{
  "n_layer": 16,
  "head_dim": 64,
  "vocab_size": 8192,
  "norm_eps": 1e-05,
  "positions": "alibi",
  "parallel_block": false,
  "init_std_down": 0.00555,
  "beta1": 0.95,
  "warmup_steps": 200,
  "decay_shape": "linear",
  "batch_tokens": 32768,
  "seq_len": 256
}
Each number is 200 + 40 x the weight over its row's rms, rounded and kept within 0 to 999. Layers, rows and columns count from 0. The size before them is the row's rms in percent of the matrix's.

# up: layer 3 MLP up, 1024x256, rms 0.163, rows 58-82, columns 0-63
# down: layer 3 MLP down (transposed), 1024x256, rms 0.0823, rows 58-81, columns 0-63
up58,093,174,198,215,205,255,248,239,225,169,238,209,189,78,153,197,191,235,184,184,171,190,198,200,145,260,226,194,222,229,245,167,190,141,152,155,164,272,184,158,187,236,209,164,233,215,250,237,230,178,251,183,181,172,249,155,245,248,248,207,210,194,273,212,194
down58,100,197,195,175,209,211,270,170,161,163,175,173,193,250,213,267,182,183,182,209,242,219,181,231,199,251,223,144,213,208,125,142,170,222,180,198,231,177,192,176,256,221,177,179,218,148,212,232,199,93,232,153,243,148,78,214,134,162,221,252,139,260,153,244,217
up59,097,211,236,175,180,203,237,161,200,194,235,249,185,267,239,246,151,218,231,224,163,227,197,167,187,219,204,123,177,194,239,201,207,173,165,208,239,235,206,149,265,300,260,170,229,121,194,179,106,113,200,208,214,216,166,232,181,142,170,202,252,123,232,199,178
down59,092,187,174,186,144,229,177,198,135,192,170,143,207,152,215,143,159,174,292,172,222,233,177,218,237,211,196,283,195,247,167,214,217,232,236,145,228,171,146,262,261,194,119,193,210,236,216,193,210,187,158,233,193,192,232,182,272,175,201,251,150,243,155,283,208
up60,106,126,201,187,250,196,194,189,159,199,166,180,201,266,235,185,219,167,184,158,122,187,178,193,180,214,231,196,217,148,134,209,205,140,170,148,140,164,126,149,176,283,201,186,244,149,188,255,157,239,220,254,194,197,234,185,155,249,233,238,241,198,266,175,272
down60,121,206,161,186,206,233,213,221,160,206,143,162,283,153,261,209,210,205,191,180,131,178,164,229,189,233,207,139,267,169,239,227,183,192,187,200,191,194,204,138,182,259,206,267,170,196,167,183,156,106,220,245,211,212,221,233,193,154,194,207,257,222,279,226,252
up61,098,180,222,224,228,130,205,207,242,233,219,213,189,124,196,136,119,171,203,211,194,213,234,179,205,125,210,148,189,68,232,143,228,125,195,148,130,248,188,110,199,191,140,228,243,145,197,138,248,132,204,289,242,184,171,260,173,238,221,273,243,175,272,246,149
down61,094,175,187,164,242,141,234,185,222,185,183,129,233,219,206,167,199,228,195,177,150,209,158,233,135,283,257,209,204,217,241,113,238,181,156,215,175,129,204,223,188,240,238,226,238,198,176,244,242,168,174,193,218,219,239,216,192,188,245,94,216,201,163,175,207
up62,095,163,218,221,140,231,173,202,136,161,213,182,176,263,254,191,232,267,261,197,291,228,150,243,257,151,179,199,194,245,172,242,237,192,219,220,210,159,125,215,212,259,214,217,174,203,247,142,237,203,145,160,219,198,215,200,139,196,144,202,196,206,199,185,199
down62,092,208,208,214,258,199,179,198,188,253,151,214,210,158,245,220,183,196,136,221,271,234,171,172,155,175,197,185,208,197,148,261,267,184,223,192,199,160,225,191,216,207,237,198,173,147,239,157,215,188,264,134,155,154,126,177,221,250,191,268,197,236,208,240,252
up63,098,215,229,166,118,183,229,165,238,216,110,186,239,263,190,233,226,190,195,176,182,219,136,220,174,214,246,270,198,102,184,218,254,209,115,244,163,212,276,176,133,245,197,238,171,166,145,211,169,178,192,145,184,253,182,235,188,219,191,179,260,163,294,195,204
down63,097,196,152,245,195,262,123,218,196,213,211,211,175,165,164,230,137,164,189,189,234,157,199,214,207,172,260,154,183,235,242,167,169,145,260,197,198,161,106,216,195,186,247,239,244,224,226,139,169,183,230,116,216,156,195,181,169,164,233,251,179,218,170,161,235
up64,106,170,152,270,215,171,133,161,218,234,219,228,194,159,174,221,245,167,276,190,206,193,143,163,185,192,211,178,184,175,136,234,159,188,237,186,193,229,263,117,218,189,269,195,180,213,248,267,206,249,260,252,156,201,217,243,283,141,206,191,218,195,253,187,200
down64,103,190,179,205,125,216,165,184,188,155,225,157,141,287,272,140,207,265,226,259,181,222,188,176,224,228,204,198,236,158,123,178,250,118,194,197,202,170,182,172,194,196,125,216,240,151,261,263,268,157,129,209,215,265,168,191,251,191,181,174,235,213,200,219,212
up65,106,175,133,224,197,207,188,228,164,222,197,204,189,208,217,300,264,205,240,216,216,187,184,169,259,222,177,282,191,211,262,158,172,198,141,162,272,239,226,130,168,247,206,109,154,202,188,238,201,201,237,274,100,176,191,232,216,175,181,202,225,165,173,182,208
down65,099,204,198,295,153,189,256,204,74,236,146,178,160,165,192,159,289,272,260,129,241,215,190,210,254,200,227,168,188,207,254,214,178,171,146,207,230,159,207,182,175,198,202,97,249,187,290,231,168,184,237,209,188,188,226,181,167,157,278,126,154,183,163,223,273
up66,088,165,181,285,114,191,139,155,225,209,172,237,178,133,174,208,82,170,196,236,249,152,161,209,212,197,190,169,177,110,243,227,222,243,222,211,188,216,163,217,165,257,200,165,216,206,320,136,204,198,170,159,177,263,190,252,217,187,258,249,169,230,269,203,173
down66,098,141,193,232,190,187,141,202,175,210,194,187,164,208,235,169,151,219,162,190,195,193,193,204,112,185,125,192,190,205,235,165,202,218,137,239,166,210,215,204,176,157,279,199,180,188,149,216,231,240,154,182,182,186,160,171,146,216,168,142,192,216,153,205,230
up67,112,203,205,185,243,218,226,205,160,211,240,178,241,143,134,188,246,177,223,150,206,189,222,247,188,212,281,192,177,181,203,281,137,228,193,181,143,180,185,186,191,210,225,164,224,172,218,174,138,168,249,266,183,252,129,182,191,214,198,240,123,230,178,265,206
down67,113,233,191,170,201,237,201,159,153,246,176,235,238,215,226,229,227,187,220,89,257,241,234,253,217,215,204,197,184,242,172,272,147,248,243,187,181,257,224,167,269,220,273,205,171,214,210,153,140,195,237,239,251,254,105,223,149,223,187,246,206,186,109,263,102
up68,101,131,250,181,214,160,214,244,212,244,158,241,240,213,207,167,217,227,193,209,164,218,204,169,207,101,231,217,198,201,227,156,210,223,115,214,204,131,230,242,160,193,180,210,236,213,155,294,163,170,275,214,180,232,190,184,230,180,216,235,271,201,318,211,162
down68,094,182,230,221,229,161,171,213,200,227,153,236,154,238,188,130,123,176,214,204,153,170,161,257,190,315,167,258,170,219,234,207,220,141,186,226,206,234,268,180,174,191,221,245,223,221,248,166,190,189,278,92,160,187,199,206,253,162,266,228,217,130,201,234,154
up69,099,235,186,219,192,189,213,182,194,232,154,251,173,232,187,230,175,154,166,251,177,170,205,282,145,213,148,258,210,228,189,182,209,149,228,203,167,127,204,158,170,222,140,157,182,194,189,124,170,237,212,202,184,219,172,205,155,283,201,196,229,184,278,252,199
down69,111,282,197,168,198,128,195,178,198,235,219,146,209,205,123,155,271,233,220,233,227,197,186,152,280,226,177,170,152,262,179,265,226,226,210,181,244,278,194,193,140,213,234,250,186,198,221,248,147,194,200,136,237,178,128,172,150,175,253,185,149,219,205,217,201
up70,103,205,227,150,177,153,201,242,215,168,203,255,255,221,257,251,238,170,167,207,206,217,155,239,264,294,179,274,133,213,148,141,242,159,178,198,227,255,119,260,211,205,195,188,192,211,155,249,174,156,169,167,180,164,165,246,226,219,144,174,203,172,146,223,152
down70,097,207,275,68,223,235,241,241,215,137,221,226,185,178,158,173,205,181,188,174,184,183,314,229,165,202,187,233,200,186,187,219,185,210,266,225,250,248,253,205,230,214,146,195,253,168,228,114,207,154,190,165,242,220,192,154,239,173,239,211,191,217,142,214,228
up71,099,208,205,242,189,167,228,193,174,197,191,261,203,189,161,178,236,191,185,161,301,128,221,231,176,210,185,193,206,313,261,136,262,183,186,224,191,229,270,204,108,165,241,197,164,175,159,152,227,194,163,220,234,183,249,227,205,240,195,207,221,189,201,214,219
down71,102,193,147,209,186,173,204,154,132,190,260,147,196,166,211,232,231,165,226,201,179,213,250,211,235,223,244,189,241,209,221,203,205,220,178,122,176,135,226,184,167,151,249,195,98,180,141,266,217,143,179,215,215,178,115,164,166,173,213,167,206,205,222,165,165
up72,091,237,112,239,237,137,186,245,199,215,148,96,210,172,175,252,235,205,195,207,175,163,189,155,254,223,229,242,160,245,189,247,170,196,152,263,214,187,212,184,262,206,181,182,74,196,227,185,238,162,184,115,212,248,158,173,225,238,233,189,186,150,172,235,173
down72,101,197,194,232,198,200,209,224,172,187,243,244,116,201,222,231,248,110,219,195,192,198,187,103,245,148,212,234,140,235,157,183,234,184,232,182,274,145,205,222,185,209,124,273,182,225,158,194,161,203,233,194,221,161,149,177,246,230,177,212,105,138,115,178,234
up73,092,163,203,150,280,228,164,279,208,160,161,215,228,125,287,192,218,168,151,182,190,145,146,184,134,191,162,225,249,233,148,161,110,179,282,227,294,137,165,168,298,182,199,179,160,172,189,210,184,215,217,294,172,292,149,206,178,168,160,252,173,215,144,205,277
down73,092,240,167,260,212,171,130,158,214,274,195,235,162,224,225,230,161,237,247,209,164,142,174,128,183,206,181,173,285,120,221,200,208,218,220,235,256,263,165,162,143,170,206,216,204,199,231,129,173,231,248,230,190,158,145,177,239,213,250,172,199,159,201,196,152
up74,109,261,154,227,181,202,198,196,203,136,133,167,122,211,231,174,203,146,185,122,262,138,243,180,218,174,191,146,230,159,157,229,224,213,217,86,189,230,154,227,130,173,174,119,241,172,255,130,139,265,227,188,243,220,214,235,212,245,192,179,227,207,220,157,185
down74,092,224,215,244,180,219,173,179,219,200,223,235,198,143,176,225,140,165,172,204,200,247,181,213,191,217,149,221,180,207,231,175,147,252,279,246,157,182,189,174,205,216,216,216,200,178,208,172,208,174,238,202,143,184,222,162,300,232,274,216,220,118,227,199,262
up75,094,195,258,217,212,165,190,244,229,188,131,290,201,161,172,175,245,243,187,172,203,166,184,237,148,200,199,175,142,242,139,169,253,252,184,247,237,110,164,150,202,208,154,184,138,215,206,205,155,178,237,247,118,205,151,179,214,193,225,207,230,187,161,176,246
down75,099,228,191,211,198,220,237,173,199,202,200,175,168,205,180,196,247,146,135,178,157,235,203,226,113,244,158,199,220,181,158,245,264,232,342,162,196,205,148,212,229,164,168,245,228,197,210,183,148,128,187,224,321,169,288,206,147,219,222,249,146,186,207,266,175
up76,097,157,233,144,154,192,236,120,149,229,143,208,228,232,141,164,173,219,141,194,186,169,214,142,242,171,167,212,136,193,209,206,142,140,244,218,207,171,217,196,238,186,286,233,243,204,261,165,229,162,205,144,216,136,185,223,222,210,207,209,237,223,274,273,181
down76,100,163,133,200,308,217,219,233,277,139,273,173,230,169,167,156,223,184,202,206,249,181,139,181,170,171,207,124,214,179,211,216,162,177,246,192,194,182,181,221,250,195,188,151,241,181,225,257,208,233,211,148,190,151,191,202,159,172,171,161,206,180,184,139,234
up77,086,292,228,236,184,270,251,231,162,191,269,281,185,263,219,222,276,220,263,181,216,134,272,154,188,198,158,139,217,199,268,208,124,263,189,201,180,288,194,108,268,191,226,202,228,213,194,209,235,222,169,266,151,261,180,175,179,147,156,209,153,206,214,190,231
down77,094,240,223,204,246,256,228,213,260,182,201,206,175,178,182,247,174,251,184,167,170,196,207,183,234,215,241,260,203,184,132,242,231,256,203,179,209,293,98,205,209,186,168,179,182,162,230,205,193,201,227,204,149,104,241,222,232,227,161,203,218,206,182,239,175
up78,101,162,228,214,215,189,217,215,196,203,209,153,224,146,243,110,222,177,236,232,207,242,200,210,206,253,177,191,103,264,171,255,154,196,203,184,206,150,220,184,150,248,197,276,218,205,192,239,240,122,236,142,197,213,219,183,222,226,296,174,210,190,184,215,143
down78,087,195,166,236,169,134,197,194,214,238,144,199,164,207,259,141,269,234,211,233,223,241,269,215,256,252,143,206,253,130,202,172,196,188,203,188,244,175,262,135,171,162,192,175,214,157,201,162,280,152,224,165,194,189,248,239,182,174,197,264,168,134,223,259,204
up79,085,265,172,203,112,218,195,235,163,204,249,168,296,192,167,215,185,177,239,240,157,95,216,265,318,251,236,180,169,186,146,196,160,193,213,252,232,218,148,185,231,210,175,235,202,223,219,226,174,186,285,156,183,158,271,276,206,127,159,228,231,148,160,160,224
down79,094,223,127,179,201,172,182,129,229,206,217,162,208,208,222,167,184,219,188,223,211,260,142,174,176,123,195,223,272,191,187,165,152,172,200,116,220,168,269,267,197,185,217,198,169,199,168,229,207,204,186,250,194,214,166,144,233,233,209,226,134,267,265,147,250
up80,100,182,217,183,246,229,228,131,229,247,97,196,242,243,173,138,199,224,206,205,198,165,155,198,228,119,197,248,219,129,164,236,165,255,162,169,155,233,164,180,178,261,214,238,164,257,137,226,163,220,243,190,226,151,261,137,216,215,179,246,233,212,205,149,210
down80,112,190,222,173,153,167,204,210,177,203,264,185,229,163,220,187,169,188,254,155,210,244,189,197,263,214,165,191,149,227,163,167,204,198,203,163,212,237,207,241,218,186,98,258,201,248,140,160,179,199,236,234,238,254,215,227,146,117,290,196,165,219,140,150,194
up81,093,84,230,132,232,216,206,181,182,185,183,249,186,258,243,120,119,186,132,155,235,179,251,259,133,246,135,220,175,243,225,250,215,135,195,176,211,204,207,206,235,171,187,175,175,135,168,194,240,252,186,188,206,210,216,155,262,195,142,219,220,168,187,257,209
down81,088,201,176,202,216,135,227,191,183,247,175,247,249,260,157,156,180,171,184,160,142,251,245,195,230,186,154,173,167,191,201,225,173,251,228,204,133,239,252,129,252,167,176,206,177,202,197,172,212,200,223,158,170,169,145,266,142,176,217,162,154,247,232,225,235
up82,094,206,242,179,229,246,172,242,225,172,234,234,130,154,186,277,182,199,237,236,261,220,235,175,189,167,258,197,172,228,227,153,236,169,209,172,213,226,183,102,193,177,270,221,222,225,188,228,176,243,213,139,221,228,231,249,223,174,194,135,205,223,176,213,245